Each number is 500 + 25 x the weight over its row's rms, rounded and kept within 0 to 999. Layers, rows and columns count from 0. Numbers have three digits each. The size before them is the row's rms in percent of the matrix's.

# v: layer 18 attention value, 128x128, rms 0.0833, rows 22-63, columns 64-127
# o: layer 18 attention output (transposed), 128x128, rms 0.0798, rows 22-63, columns 64-127
# q: layer 18 attention query, 128x128, rms 0.0924, rows 64-121, columns 64-127
# k: layer 18 attention key, 128x128, rms 0.0921, rows 64-121, columns 64-127
v22 099:518448530509537508542507483544525535527512498470501529537538479517481473500486505470499531479501527514467510494512497519506474480469539496513480523494486473506504492455495469484468490542514535
o22 100:487530512479535497497527491499513487467451564516485522490483497478499511494492450491542480477477531455539481449483505475510496520523510496512504484465522512486503516513463480513539529488465475
v23 099:519538491488529473523496491508513518471512486527539520486478532507477521478508548484500460518472517505446495472477529550527526486526529503498468488513515465502558489464507428556469503472485496
o23 102:481453539524477474459498495512518493560475535477485492512504525514540513474455474476502487474453520487541533507491447502432523496496460554505528503459521503471484513442525525471518522535478500
v24 105:473462477498477511514556518512546500466494498554448489518486488495544478475526505534518497482508448528491547524502518526488490539464474543520487496532501482518493500500479500517524511496503493
o24 110:485550490523510500528497477515503474489504492497516512503496492553532516515468507492511543528541530491495511511503510482514520490530500427494524500481485520495492448504474514524516480467481473
v25 106:467527521514513477497466453494522497512493505510547538481542558520480494514509539505508513484499444457509490458492452505501464496491540509473516568490518522532546508501490545504495510517521521
o25 109:531506490469494509462512534479512484485475501477525510518472497514550524466499478527483487535519538505468494499501464458504430524478510507548496446516480527466486493502523544480514473470526526
v26 099:535460501497489501530524485473536484515486516520552497495517511489521473505484527483479492518460528508471494495497514491475486529426555488512536552510494483520472525486508497516532541505474503
o26 101:542495542485505512501524520494499511466479543458486490497507446491514497504489510505551518454535499471514520512477466499490506521550488461499469497539497508528490445525466442524526498512518473
v27 097:516519520519480493528487490470509533459477498478449525480481506515472506526510504481464510499490506518524490501491492480489527495508464550463496505467506532451523517484481476559502500458503489
o27 099:486496465501523459470457500512477557528504531570511502512502489487508552517496524540482493458474495481502539502487488510461455509445518514519487504491496551516495447513481495465499512538536480
v28 098:515528496524544512482482484495504469522494507555531460488477478518475475531487526507541485490490500472546455496503468494482463504552500498467514495478470541464510501503495516504482530489474489
o28 097:490506489484499502446524504490506547511451489447475498519518504478506512483491554560488494478516500519469491495490477474516477503499514530538496477475462503519496486531514476495486473514506499
v29 096:486476510473534476481473469495469517529538458475458474512495461514488500459460525469454505520501516490480488529490459512511529497492532524496485490480509497488489519450531497481508559527532500
o29 099:569478502539554489521498528497527486460430519490531500452486537498488479518519468524510501511503504464518507513455490493480493482491527530566562493477504511504513508488500435491468501514501476
v30 101:503488485489523503508538491472551515468493503500527506483502453490538512484532561490541502482530471499490487527498519536486529456458515560523528505486515475521505493483514481478510479479524487
o30 105:512550483495510537452485495553504514499485505512441541530518508513509477527480470477457491485488525465471483497513481505479515513551478468529499500507505504460523427459531486491487513514510484
v31 107:489528461478501519475473480495503522524520554522476509461487516489522467479503477525544489501460484547492501519512496493502476466513486521534554491508527519474501541521508512533489500452539530
o31 111:493493514485496478483498495449511502464409516513484534514511451529495507535495522471468488510494508473486465547544477491495472482484506501494480512504475506522506557405527512494501485491500495
v32 090:470474551508536450472541524513475507509498515490463451455553521522529471508513469503469496503515509494515501490498492502518538490482461490505472492450497536485461530531444510501516492529524468
o32 089:538502451485490489506474486469510464520508503546499545533489503507447479505503527512472488552533501500506495483440558447512494537470486503493537488495498516525503497498494493556506507473541540
v33 104:559495482542523491513478475533520537535523500553533472484514473496503508499449467494473449475533512522501499492465500473522481499492543505487499505492512519508444523511468482502495474478505513
o33 105:503498526467454492519518531511520482502422538494481504520527490509486491497512542497493494518523503516535458491487504518523506535511530522511488478532488511511494465497475481524475478517462470
v34 101:518499458520501517523496505490472529527521507520529521517482556494490497462498497486526463520485486484456513497533447483499510453510458493518499511524521484458472511491522473504462475482457522
o34 100:480468540504443503518483470459483476436533523485486488506486492502497521527519506482480504456472469503511518546546491511501512524514487500538469497450483489514526533553511477498552468496508491
v35 108:519502480490481515479487503497535483479477509498473486465443531457499497514513546506506494518504479529496488533506518471517507519489471469460467486492479508553521502515552538552478509500446494
o35 104:502509518533494521513510494493509509511502423503493484503506501497502499516520498528509485507514475520496493531489506540448516497457513479543535505479493489540481516501495530479547514508525479
v36 096:537499502474527521501518518519515506510468483495466513500497462545508490509481486512485502518481464509505527511499462501551456506467483532451464515490471485462531497516483485547536524522497494
o36 098:504490496538509492500512505496478517467463504476495496508504484505498510451519441530463516526507519520472466456486507464479502513485542508505530475525543522531479496453499556507463500517495473
v37 103:492475507527517463503480467502499528485475520465510487484501513526547492507505537528530548505499500485515468487481522518505542482475521516495509473530492483505514456487537486484491513458501491
o37 106:502513450511512523484516526487491491529480507574475513528484531491500467482502491472521512481511494523513552475489498480474489470524454455511531540539517516502502452533437465465515474506489513
v38 102:500402498482488522503540484464462479480481521503474494503537480520507493505470509495485521489500539487435486529503498514507505521535496503512517514519518523455520530471523500505498490495525494
o38 105:549525492528504487481455468521489476466507486496511527476515465470539476516529480488537522478501490470528601451516505494479484482507500495492524465496466498540510479508537477506465519520470473
v39 108:511480515533482510478524502508490505495497490533513528483532555498477491532537475506499473523506459485541495529466486433479484527454513501508487515563504524485495506505504508566469517489494481
o39 108:507564505478516481496494490489474476543479495494532523528474475500504518516487500507458495533513496507433503474538469550495498487508461473469512483534497474542469503492527536506507471538517466
v40 097:513485510513501547466486473536498520506485516500482491484452515550541489448492482471457531502482497506497541507547475530586473466509473494495478450503489487475488501545487486529514512500487503
o40 101:484477525499488493533482487481482503455533510512461522498485499501485494520537515478517508514563472525506520534482572454432518499444514499513521533467541474494497496480485539485498467453513479
v41 099:429524498460499524491495479515500499500489493467429497519528464475506485498518491513525522508469508525465534504506517499510499472470503489554512473527472480488497486465478522449501479521517459
o41 096:499484509516516513489530514542506484501465469487493483449488509528491467512528506461479512526513507499494452471473484492548528496500497496428490529525553495522522551490499521524497527489507521
v42 094:559486515476464533513511511509476520537486562516494473453454520508486470483510513500498477496495489532495507523512494497493518448536452504468511511531512506501440505489512505482516520521521489
o42 094:544533497487527531518492503419501500499482470494499496543536455485525510508485533477509496469461479504483485507539514508475536550467503497484496461491494446499523476511493473503550468494473511
v43 102:500470465506477459523507468464528510485481516514515511525446528543529502524550476496489469503466497488486493510490518454525508483463473524487501496487491551507515513518532477493491548475490498
o43 104:491537468496502505526480521473507516456473534506481502496512524458500524501446487518528453438537478491512549468505510500477510491519493480532513530483525514518476471479476492517513479481522489
v44 107:497501479551509472489490491489497474528492459481492460463471520541494452512523526515498517503502552508524526494496438504499520522543473542494549509532476520489522519501537522520480480527508487
o44 106:508522478488468495496498513450496524473511475539536548500477513500530541472519518546513495535466473479497506467472508508462473504493472493544506466494469497455498513517470535483520531509484496
v45 096:451525479518518473506510493483504518477512524458501520462524547533524481497522506498500528471510515507472522511467528519488536548522561516534474488523469488549483449494465475483509526526566517
o45 102:496499494512509532473511533505507489496482479560508506531478496516510522512466505482527498552517525484516468505479489493536520458493459443508538543479531495447490498473516469497516506467471532
v46 098:508495463502500499519512459505491551477472519492513523516491535512493530467512531503492501479498475513486531501495508496519521561465460509489458520513483475521479488530524514443517470548531516
o46 105:508549547496497484553492509481498483489560500502530493482518471550500513511509537497505480485503496524520498470488480490509509504497546476507531480498544512470499491473488508505494524425445532
v47 101:521492535520522462494522479477548499494498467495514493519528525525493482485479492472491495492491483465477472483519488527503478527502476519508483521476507485574493489532481532474487457483490504
o47 103:497519496467464475504488441552530512493505535515521498512546491535511503462523481479493496562548540475534494500480491508483486513475524488494517481533462519433468477504528531517470494479518501
v48 095:459532500560515463482505515477496510444523515512491471475534511525482509451517456476502534499509473497489525513500516456462543475494493532526513522523489480481526504492475502514508493511510526
o48 095:485518490477504497480493488513502475531551488499534509501467496507520498552495535538460491521556538526497456496497512503553508530517492467420534490457525528489466473498528528489501524484528519
v49 109:486510526512513494482510530528485480488529484474525484538531490497541513489502513473500502513469529476526507465504537497512477523509467474529445471499496488523507478529500521491544533515483481
o49 113:460467473507473478539519455548519488487556499507448482479488508495440473491508499523539510571537514488484491493465496460466508480513506506481552524486520504505508505489513524536466462478511525
v50 108:495488532510482517498440454520464502509492538530526484489475527515485532502520482495452518514516489551539498509521483513483501466555440446471517491507515523535501513529535528492540499467439512
o50 108:508498478505505483519512508434514514496492470502489495487495469460473489495485567498513497465493521510490490531505496569468485539424501498528506497472473487514524506530480510482500462500523505
v51 094:496516494488455499494505473533545471487496489491471529490523526456518526499522544506490466482490474513498513461529489477497481521461482481526478535529528481477509517473464555500449496453517514
o51 095:481503543464460476474503495526488502486500487504536503486524473532537503521498509478509506528528510502493499496490478543523467524501521500541422500538515485529523540477473575516546498463476497
v52 098:494495562495503521491479487508507448466473483519488530518496473466457536490529519469490466477500461506484491500494494477500515521524492518521506488495473539507522504479513489535524526519492457
o52 102:499518486474543487436496494487544506508524498509544491516517544499506474511449515562502497473485493500494546485551495499480486530486526477526536512476510495506480471476528530527468509514479486
v53 106:504500454474489514507533495499519522474508496499457484494521458499487522502477489532490461470494494535471525542513512505507482526513469521489481504504479456488500516517466513530461523496502461
o53 104:454533527495503478523499504540455480505490485512532522490525508516534508527497476516486483507485533494524470476476507519530492483428539533511547497493515503539537487445512549524466489505473474
v54 096:520523494494521454486471535511552498554475470470474468466490482504512526514483433511538539483473514528493489486548462513528551522476478513537478467463484500478504487500498495456502440516508502
o54 092:484508496482510470515515509578495538460474541509529501472512544556473442471527535486469476537509504504517453532466527473510511509497502483482482513532511514501490552451468510498496556495508513
v55 113:463505486481495506455484477520514481481526464470485455495538448487495505532483503535498509512502525472511495510514512493503512499504472476506469483516514521490550492486470533523470513495465484
o55 112:519501491530515498481513524558494466499516483493503538485470511482514488501522486493513484536514512510459533449463504527523468459453483535475517481496484516525518525522517543510491523511506488
v56 107:507507514539499510485432500471473498452525465527493484513528511490516526472505489493508497513472493460554508444490485499489498481487485492509477509508458457467494471498558511494529553475503455
o56 113:491485435481528498505528454506478526505524528496528504460469503502486479480507521523521540513510519491480557507489508470491466500507526475518530532488535516494513444514461485494517500514530527
v57 103:483507468500530515514543509467472502505520498478540542510495515477502510520474465525508495469509522505506526503464420518525549481508478489486533502504510519496481516506472485496535464457491470
o57 101:530469503492440471492493501515503504478500509532468511521515469522442526480531487493483483505467479467484492483512526545507479529505482507510472499509513520477549507549521510492473542509503538
v58 096:465525469517465487477487516479506497477472484495521508472482515526525523514550477537499468508481532506479524488500524490491491472490546536499529504521487509479534479542503501475525452462513494
o58 098:523533489533475489491488507534518507435511523495485514509465499526516514499421524477522480488514490514550492480513501478502500517519464466510490538480497517484485467471488486495511507494513541
v59 105:502524544504508487493489517499444462501478545477475529498553491515512489478503538459444465511479517464517507485520520537508513524481485476510502539472487493502525500499480477448460536477530517
o59 102:502455452466480490498448509493532502544523539511486466499467480512517502503501496472507540510479465491488510489463496479501497485513524539551508494478457499495503445502525475505504466510473546
v60 098:486542504531481505489497499517529457501505522487509498500506484507513517517517483471541471485502487544541498478545495461519437512499487502528519498508455476489490503537527523547505476491476487
o60 100:475527474468444534507512478466493516454524474508481464500480505459476505526488512514480513538498512482468484502518502480520520463499510502478477496519539523516507510478485576509505479502545496
v61 098:540462464480533501507569571502463521519552503475512507501523520525502524530510546481502485502495536517505480477511526507480499530499521482508496492495490499503508495499500514514482464491478530
o61 099:510531555527456466576458456515505479505486491499483489477509458497493479496473477503505483507458507489528507490465504464499516474511485553531469491538512507490523540529537529478529465512481507
v62 091:487513535489471497483512525486520510504495527517506497466508501537502513547529484449485493465435552518534487489493492504461522468543496534469521481485515543539499478491505540493485521521493518
o62 095:513532510512538494494517555521478501534510457502467519536505508487507476482448502532485500541488470448495430540462481493481503508473499485502501497506504451486506499510489500476497483503515521
v63 092:500483499503506475524512463505515508551499471496494491522512538535495484474482538473507486475515508494522483527524463541522505498480485503574523516533516524500437507491502498525457521479551506
o63 089:502537485476472521486493494490517474426452558516516499477479513478496556534521451491503518521492486434467542502478492493500520474500479518506488473497471495479511482476500480499505477533472508
q64 072:477499460476507521533514458489516512500500508442485514496501481487448524492518497502466537486510499498519480482482558477492542470497512505495484484531546527508503416469501517470569496548495502
k64 097:502529531503517514531511527515479498507511464516480518514515484482488465507534516550505501462500538543481479555490456533523484491472504467477532502531519513486517516513512482536485476473527507
q65 145:504476456460505495482499509505490518474500536515515487469486517531507523441449493483536492506504500486530534473495549481523524483511470521534487516496510451504470513477453527486452484467467513
k65 098:529481517517478530475489505492521521540494490497468496488469499514502498493496499475447541483533482471527502514465549476496515473465462526483486426476463492536496547460475520459520505506518508
q66 093:517509507448524495502500526498518514480483512512502485477492486520516503485434510480520479531506545512519526485516503489508503516516494530493509512514483430484465550467474530491415502480496527
k66 082:499485503506482513488510512487531510497471518522481471458501505506529521518507502466471533492521502476542497452501497500493515472506462501521514481472449551516538486460512501472539524503481495
q67 087:494511527527508522486490507521489489509505458536511517537518521501533503548508472488534499521484500526482490547510454520519497536490541465485528514490477524463510534520502479510471518511534459
k67 097:456513486501507507473536521536502480449511500441522509472493470494498513493486483523541406508519508504451533459530513499523462528547558482516560528489501505451488469513498510512484503515477475
q68 093:480509557533501494515505471468503472509521436514477533519525528469518464499552470493522512488507483505462482493499504507520490494497538450491527528506490524495506481494522465505497523545513480
k68 080:492538502528497492540524471523477513466534500505466497499502452493494509486480480501551466492462528520464504511499466556481451509537513477505544540496524513490500508503508498515481477486541486
q69 074:508467514500479484515549501510519532465476482448510475520510499533486498473487515528473538475504516479534513498474527508491529463502513560520490491506500539540506435495515468494486501509538526
k69 086:544526508534482523518523461509484516493535502469487471509517497485525517501497533469469525500521472533518514516482536518473489466474518484504483458525530467482490530483515476494482448502465497
q70 089:497491507477490508517498541525492542519481547507494472464497508509499503506461484500486495534513527531514496496509520462532502508489485544525506523486466413511475537505458551514476502454462546
k70 075:491475492485509506491500507500479466533445508516470505465486486511535484475496479496469546532531497476511462457496527486508491476499518468483512448486505522500515528481473510513526522517489495
q71 070:525501571535480495448529496489484465529499466492517510545496516491491474526545469492524557480509481534473504518503483514526441521458524485500493492502481542482486504499534486530464533500473485
k71 085:461498475494495494573457533493464473475544515515468496483506500462516533520490504524506499483476521541474452479503452494514488525516513544531506497512528470504517497492540502495501478531494504
q72 078:495513499516521522500475516534521474481514525508473482491481516480524440485487510509449513461479525499498554503518541519537546554501487539521486484521503493476483468503526486469506507496499497
k72 092:512491495537457496511498525449465516562475491497462462502507502486562508524467493453498484485507490499502530488535487507515515529485481449547516509537501461539506477489498489515515530501514504
q73 088:510494436463493533493494524483505527527485552530546486452490502546496544470497520495522473537492466499503529488494509477477490493505476563501496478464495456525470496485492505495482502463467534
k73 076:507508517492470527456457500480520512527480480524499487488504496493500494484548491487489533509513494505519503484489512531485499492511458477490474488508468511491471518471504478497518500489487510
q74 090:499504508476477472508521486489503546538535509509510470473453493520451510500507503464502503490518507490509495504450490509475502501534507552466512499469482489495523494527489532454517492478501556
k74 105:527484542522478493490492457499474442525497545536516511482511519514469510494514456519453524553494501460518514461547511492452495465474496497506456455476496486529524504500506481507529479509525499
q75 087:485443433459497491530536535535514524466507484507520500486497508505527485508534461482544528510521490492512519483454473473475473463458505503536510505515507441517465531534487483521473483468500522
k75 075:525508471537450510501499483526507516488477440504483502490486493500500520479511495497514545494470527493512501488531506523474453488495489530521483463490520511445458486501471472497500526528489537
q76 101:503487480516463478549507527489493511480546538472540519464532456495491446507508505499495547509510506561455491537447504495488475455470495477482527518483550472511489508482462551492516508500498544
k76 108:557488484507511529470513494536488519475477472522496439466505468523494506507485493514484552495500511463497461466493499496484501515488460540483505459501517565460523511439493527485521492503450510
q77 091:541489518500487494510479520507520554463501544486504490473503457480502498507515522512450492493501515489508525446541524483499496485514446532530514478512510482486500535458449515538478465474494518
k77 080:475503516508510471507508518505494494510489529506522448479531491513516490487475488504497513550493475496545489469518502457494485504471472495486538474504484548509510498480506506477519526515503498
q78 091:496520500545481477492511506499499499522497503525499489484482529498507515463446491497537477512522473500529498466474498512514508469484551503449467443538480436491480504482490511490450526510495500
k78 078:513506496510497490542513509485468531523519475502507508519520512504483495500513499531500513449469511513532500494461517507473520541465475464520517486504490549545515523474484476535511518476496503
q79 090:479518522465458527494488529497500505468501531497488489488516526488503485452515517477572509482512486538479497506533466488464500517499468488483493490450499517479507518472485515545505522482515517
k79 104:490523523534466494463483522504499513491523487549549454556496467505465510542527473521552488489476495532462500502508501504484520515483542552484498542499501534448515502507483494492528532493532470
q80 103:505503494477522557462498530539490516520477536460499510516484506540476555510467476492502486534491480510517513520546505474514492526522492536478519528500486438514545524497464466510510516520491496
k80 084:492520524546536489489468463537471487559527507495442507509468480558520466491475490505502488533475481502510503476491475512533506448483483503467545512531555470487483514532500484498480495535520485
q81 088:511483526460453494495504522470519506457489465514514533505528502490496513471504506469506505493511488503456477492549475525497508464492545468487488530501475522553473524497513468509549458524533512
k81 105:501538493495488497516499438493540522488505452500494509497518502485463484554507493501511531486470540525492480548518483493501460507517521508495512520542479514475489477538536524502491486484472501
q82 079:497505472505456549524503481476527506489518539502454522470521491497524495491556533504498480455512488468470488489535546511504528489449510528510465488547489533527445485512476497497533513488502463
k82 199:509485484468490491466476516475527524530448509493485490473504497500526516490501489470478502522525489490539525469504539463478501490503471504506503473472442482510503506452464531481511523484471523
q83 124:500471501464496507489496521491497537515455482530515492497473528529527533469470488491509468532526466488538531471506503470481525503489499522529491499496483459526463525455476519531467517465501524
k83 057:471541498497462473544531488495527466498531463522483531487492489495501484503527520526523525446496532528491462540485463533475498491499508464476509473483518494495511498476516452529539468509513507
q84 107:491484482510532495498511483487514514528522494444511536508544448514514540537556511478490495481472480458482465484492496493488486502530445488504455502541513504463457494477466498491534483509532493
k84 105:492520534483533492480503474484553498516492528514492487491481488490494493490458486514514469520481491506493501458520508497490496478550476527518498505418532508544523489507491531477482501526512537
q85 112:538546527493496488494490526514553523531524503527457516500496494488536524518503476492470528538502461477506516531480479538515465537543485534510480495481499508524489459470534520490501510475502484
k85 114:547482491488506506487525496485475527509490513548481509471550509500526498488504521460520503525514502495475498492511489517474498512516487505522466500513492486491524507482482488496514496484492477
q86 101:535502539538523509512455449523513458512506540510463533483474490511519519521500450486469500502521525446462485519500508531489507493482476487517486487479486463488491501504490494516469480470504489
k86 099:482463498509526488557488532505493496507558479521485497536530500501505518504518483492454499522516481477462532517500467531525459554470452463473526487491507505498508506512486493476513509504509515
q87 106:483480542518460539496478458552517502498510498472482490520516535459511545535476513500492503510466527575511515492525506517498516516480460508498511503529489518518497494491480491534490498480489478
k87 103:474505486468498493498494528531510515516529508458523512508459492537512487470516520517517525526537494541532416506487504477476523491476490519497498498523466493524527481519488488472505489527519483
q88 107:508491547503496496525556522469493466484488492520471470467539522493473475533494496490493449508506474506490493481499543504519509498492484512510498522476470503557513505502468495498487504523505539
k88 106:531528492500523523481570493491527519480490489447443526485522453496511493514462512500483471534516479530490464487485510496481509471489492469493500497493486522500504533455476496508512528509468520
q89 105:506490513476464520507545522526523514497491541505509505527504485493512506526488479503543483484475502523526485529493505536498444517478509438526483449526486497479498511525478487548501519494479491
k89 105:470514467468581503521453502474476458485492470485535519524477524464542508494514479493497479535465495515494520511496505478523482494483522500521457463502488496478479515496506462547493541531520474
q90 107:466478512474536477495527479506508440524458547503540508495499528550539518537513458514469477531520500497492508476524466474546482499500505544487532506521522495490510500532545502526518535500510470
k90 107:450502451471496508542485482542499486544443506481511522496469499531542491482484579549514487491491543427544474473496475526489501482491497462504494482507512500518475517491495496490506480508462473
q91 110:530501487483482548555482515473490488418532503513462488507454517521502479510503482480486475478524536494498475511518482505511477512504470516487513551491494483487446531494495524511507493492492466
k91 110:507502433525514465484492488489489469469514510530524528521517495468480493535484501508506509496519559480478503529509517491556484501520501540510544499507480499487486481480480515513477540497526474
q92 102:536516466497486484467511458539502524510492503532484488497540504532506508520510458535507475483472511474507493490489491532506480512540487489499499500477516446497488497494509475466543522494517500
k92 101:496481482505481452525509470493486512517506496533521464539459504455492487504498490498473507504502469476510572546512467487506477490523543451524516504444506494472484533512509479540454488506550513
q93 098:529476487486505468507509555493539486502500512508520461547481479461478494515473515529437512517508468509489493484453486501469516474482527540481513527498495508504511494485493508497510508525539516
k93 099:540460478467525523485511467508508477521471507514482523507514531513485488462489589534495539479465470479502505474504534530491501529478488547496459451517496464472502522491481474498497448511502507
q94 102:501491501478494521460502496505483486492463507464517504547490513495456481481525519484481495534492500505512541477535454511562502516482502483510530510522470481428505493503505472521560494517507539
k94 100:500512507508520471480529487529532526522490475496473527530472478508532519467465459479502480489476519557497457509528506494539504539489492503508538515521528454532500477513520455464491514474505488
q95 107:481543510562516513474502498498522533524473522481504469476504510463511483520491492525546530512537524495556529511504434495494516473502522477481493495509499499483550512487451500497519480529526463
k95 105:497459503487528492504489488495512518495519519494487478521514478505474494481496501505515475499487496500494491468482505498535542516483518481474519486537518501482495473498474512501517474491497513
q96 097:476507547454539550525511453534520515512503514540514498501513528509456505512484493517490467479489497499512495490499537517533513518522520537543476498475482527467500483406479487511512505487495427
k96 097:459508483511485461541527511490516501530507500484463546518506482505457524520451503479525480467538484527473484498454471492462502513522469507448540552520470468465524493512471500515472487518527495
q97 102:469540511508487537498506480517479548533491574493514484521525529472520485492492471515472505501505496531485495514518519463500505508494481486503522539481526529505471504539521466550543482473556485
k97 100:502520481502481470492466492468480505495513466517503514476502488520493472502526527529512537546498483471509509515493487476534545468504521525505518522525516463491507497445446509457506502509462468
q98 102:524516456494536511475517476550471518513505529498503522477480502458543500466518526505485461508518514491497461495540483527459521506475496499498506494477535480459471464475473505461519504512513531
k98 102:556467532503490509469484482492485521584528486515467479507474494476494506507465490475497492510488513541525542524516518559505526547466500523492537485477542521493538514493461483495521530485481534
q99 092:442498475509496507497450483505480501506521535535453516528533490525511477514459478473489460505469540507493488496464512512485483478440484497512484509511476521510517521503497505514523449472519473
k99 091:485489491547508485499494505500458456502503474504523524538515505550466482510519484520471533478502502496460474465489506501532485468510520464507549503544492484502562449493467505496509467539488513
q100 098:520544480502477444524466475490567458529464511475473514460511507493544454470522518523512530499503473475509513553527507545494527486508496496472535504495487494515504515493511464496498509481484514
k100 097:467507521482468563520498483483508514473491485543529445543501513448520490469519502525507549484436500501522471498501505492503487493485517462473513542532465499447495516508465467519538468524497443
q101 101:479506519474462494503505541510480484503484504523472493532591504531513518459511488493517475532497473528489502531545469505520516506476515484565477493482516479507530481509461500523498500534513470
k101 104:497509453503518484514540521495506504521478497528485523510490525502514471524496487490508508534487520568488486519502493505504483522515508513571495504509503484468537483505488483453516497507433511
q102 096:478520495534517541499510481485492510508551492512449542482471473544482489481536518508510500505492439492509505494562472539486516515502507511483510482489500509442501510505518478524482535514498498
k102 097:512539527501460527512489477486535544487565488563461535522516544519479511472485489519506470467479538519492509480496490507494471508463527521530533511477501513513513479496501494498504512521503515
q103 096:464483480476493481508526516518573519523489530524503493526472510507562489522494460511518481494517467476517495477501464518497504526513506486486520491494462470495469482538516525501436492495493486
k103 095:504516478484482497506488495508498478530514464515517499495495530521494507465533513507516494504440506512466531473525546539523461535489500473530518444495483464465452509532466506476472473488478474
q104 112:533497502499492511510490542454501467524470469517494512523505455514475470515531492510529471505498528441500539459500547488516453506510494498563495501496507508481507494496501479486492454500514475
k104 110:499467492515514501503558550537511454495489485490537487528477470466535484510505504445506436512541498500526457502512495535500483503532514483524509478552502474527514496494493532471467506489495514
q105 111:511508487494477505447495513521461547520460468479483509509569493485541514525479456455482441519524483500496464507502513474529491542529538495463505504521490506534504524536522512500517495509484507
k105 109:535530536524473493512454506522485498511465471494525522547455482490500473497524493514564485514477487481487494503484528515503540486500487499484512499504508527520499534518534511446501500473489522
q106 110:538513481537442522536454517495498469540507508531525520495518477499472521478480547499505500479510472483507517501527495508465524477495484433505478504478490463504465489527474505470514457510477496
k106 107:515534503477547472496475491435518494464489522492498465532462516495478500531552494461501509527488481496492461512491497508496484532500515478471467519519533497460537475509485554503490546470505502
q107 107:477515461498517537472489475512520466446529498508459471515499522481505486478530485535489456509548516494461481516492544526476505466447519500496504503514537487522469507503528492498505473527508463
k107 105:491475487472488517477576481495510519518493518492490535478505463491494516519533531526528527478490525468500516560485495524508521520524487481518535473524468457493493464492507522484486488493545564
q108 094:509469505485508480446492541501501507494534503517513464495510497476496531454541510486535480493504479510524529467526462519497456493523513528451538472498516474490506531505510495515511498498540515
k108 097:512532518547506533504452462500479540500543476558544512505452484505501514487492482504542481516478510526518542518531484528488453491498505491508525464497523511515511486485483488467500464487534495
q109 106:501477518509491496425532505480478473517532534458544499505495543484507493533495503492518475484477495529467495536510510516463527526478478529482465504496471508490516494479510513536493494504501504
k109 102:509530496536485475459477471476486493497532503490455507512513511491556469520489519514488486490507532550451538493520494463537539521455444491529514510549483523463518544481513479458516520526491509
q110 103:492486490523524501495505491523520484473507497464482538464494483499478459461474499503506498467470481531478487532462473481551509453445537504542484494532525495537495486502502521519498491494433506
k110 102:506491501499497490521480507539499517478504449461495453488529518494461495506480488494474546458450497530482475525463441499531460502508465489505491507524509511507510516522536460529520472517489492
q111 099:507514533523504520486466516503482429466452510466472556479510424507468495491511500492500515545508494495500502553514476519495494528516506509505521503490517506523523477506496469491526409495449506
k111 098:500491516510504538480486481496532516468489460516535514538494552494501502477485500448472492512495508517472431524446459507522488478481468498487513519536495512529551518507537477481495488475477495
q112 094:487486495519468516529518493496498506543518508473501529512506500466551540514519538502523493498465532526546485499521472502492504465512468478509478489474481500486530488476507504551521533529511547
k112 094:455525493475505505500509481523527529485530496492501487529492556460479491474506524506495504491528468556515458515511468486471515461468561503524482451486481533447495516492461490463500489521518520
q113 111:519518501541495530510498467545501541519529492502478561526519517527497493471508496513538534485475505551513528511471491487491466470505524489527429529515481510488500472506487484464481499495492537
k113 112:561547470529441452511516511499502491492548501496512473545510495504474491508516488468491510492510497514537433502498490503497499482506455509525502511499518466519513477498462505502476512496472509
q114 107:485503504505470466501502496509482504496498509504494446536558508514519457463507479501516514548547498462454500482482482494494507502479546471504483486495501511528524483522496522507470497513560511
k114 105:526502485424471509507488503517484568502485487525519502474489485488537474522514505499537493515524523469482505511496544510469481528513552486550494504508506528487497517501479480497492475493481537
q115 106:505453484493573507480518490513484466517502459463499532509451472489544510552504492484502521496491503479489474483527536534426524498511500510510493510550517505463514505489463501474471518529523515
k115 104:490514509530488506505482477499520455529514536509454522502456563498530499517492511510492446476476494465516507530489505530511496497488469521530517483473464461487469506471468534489513458511473494
q116 108:535501475476510517525504533477504525511486528485486460492490452537457505524498493499504507514489496517454503443473523452544514529530517491507519496500493524443498448485478523510506489545494488
k116 110:511491516436501500501549492497498478523463525496488469534497475509467486467498526497514484498521489486483514501471519528485508520496463584496458488493483538534483509481522528451473550505489474
q117 099:464540497533523481511502492456537453469493481489524512518485472511513524469506513489551447522513506491520523475503498507465518531555473448522500492505476535506482480500490492497468463518471539
k117 101:471518530464551515468515521511531499503459522504514462499525525502489528481477511468511480507486511526539511466474495489500492467510538507504504484486437490507477497537514505492511514480525459
q118 105:500477522492518484524521504533527497488477481520522473525526525507511499499455526477464537489466477520534500549542536475540468504516504501508456534464494486487469494538507485509475523547512480
k118 107:515485499511499518517514527457504440470508500505473526513548527504524497489475538499497505478488509514504462530500540514534494514497547509501475503490560495480529484509470491508478482507501509
q119 103:488508457485510559496483513468531529475507494489527542487490574509505513491529460487518538520491506479482477480492516470521506514532500530493486528449498483480550464520526441514464447460517492
k119 102:506491496568434546511475514501520512515523474466501506519548485453498504475494484502515460533524491486466499495508467508508490479510475503498502489523515478468469507493532458478474524485511468
q120 103:549451456473509523488498511507505491523501494509423470558525500496490503477504470498517548476514533499486471471517465471523486526506517492522525480497522506474537504461486469497503475473485512
k120 102:490485466517521525535503514480450483501465504539517469532458506472549505509466491477531504494524509545553501536507480516440538509471508491510486485529517517496527518524515474477492491532490486
q121 109:471530485511523491538482498517474498506473473472558462497500505490487549458460524503510524514514505486505486501478526497494537527456499531515494509480548513492522471517501449523487539492530483
k121 107:478510485517505536515505506509489556487525543465513520501483521467512500496493509483518477472542455508510504510511526528506518485530545524490475507496521516501517488486484469507510464516495485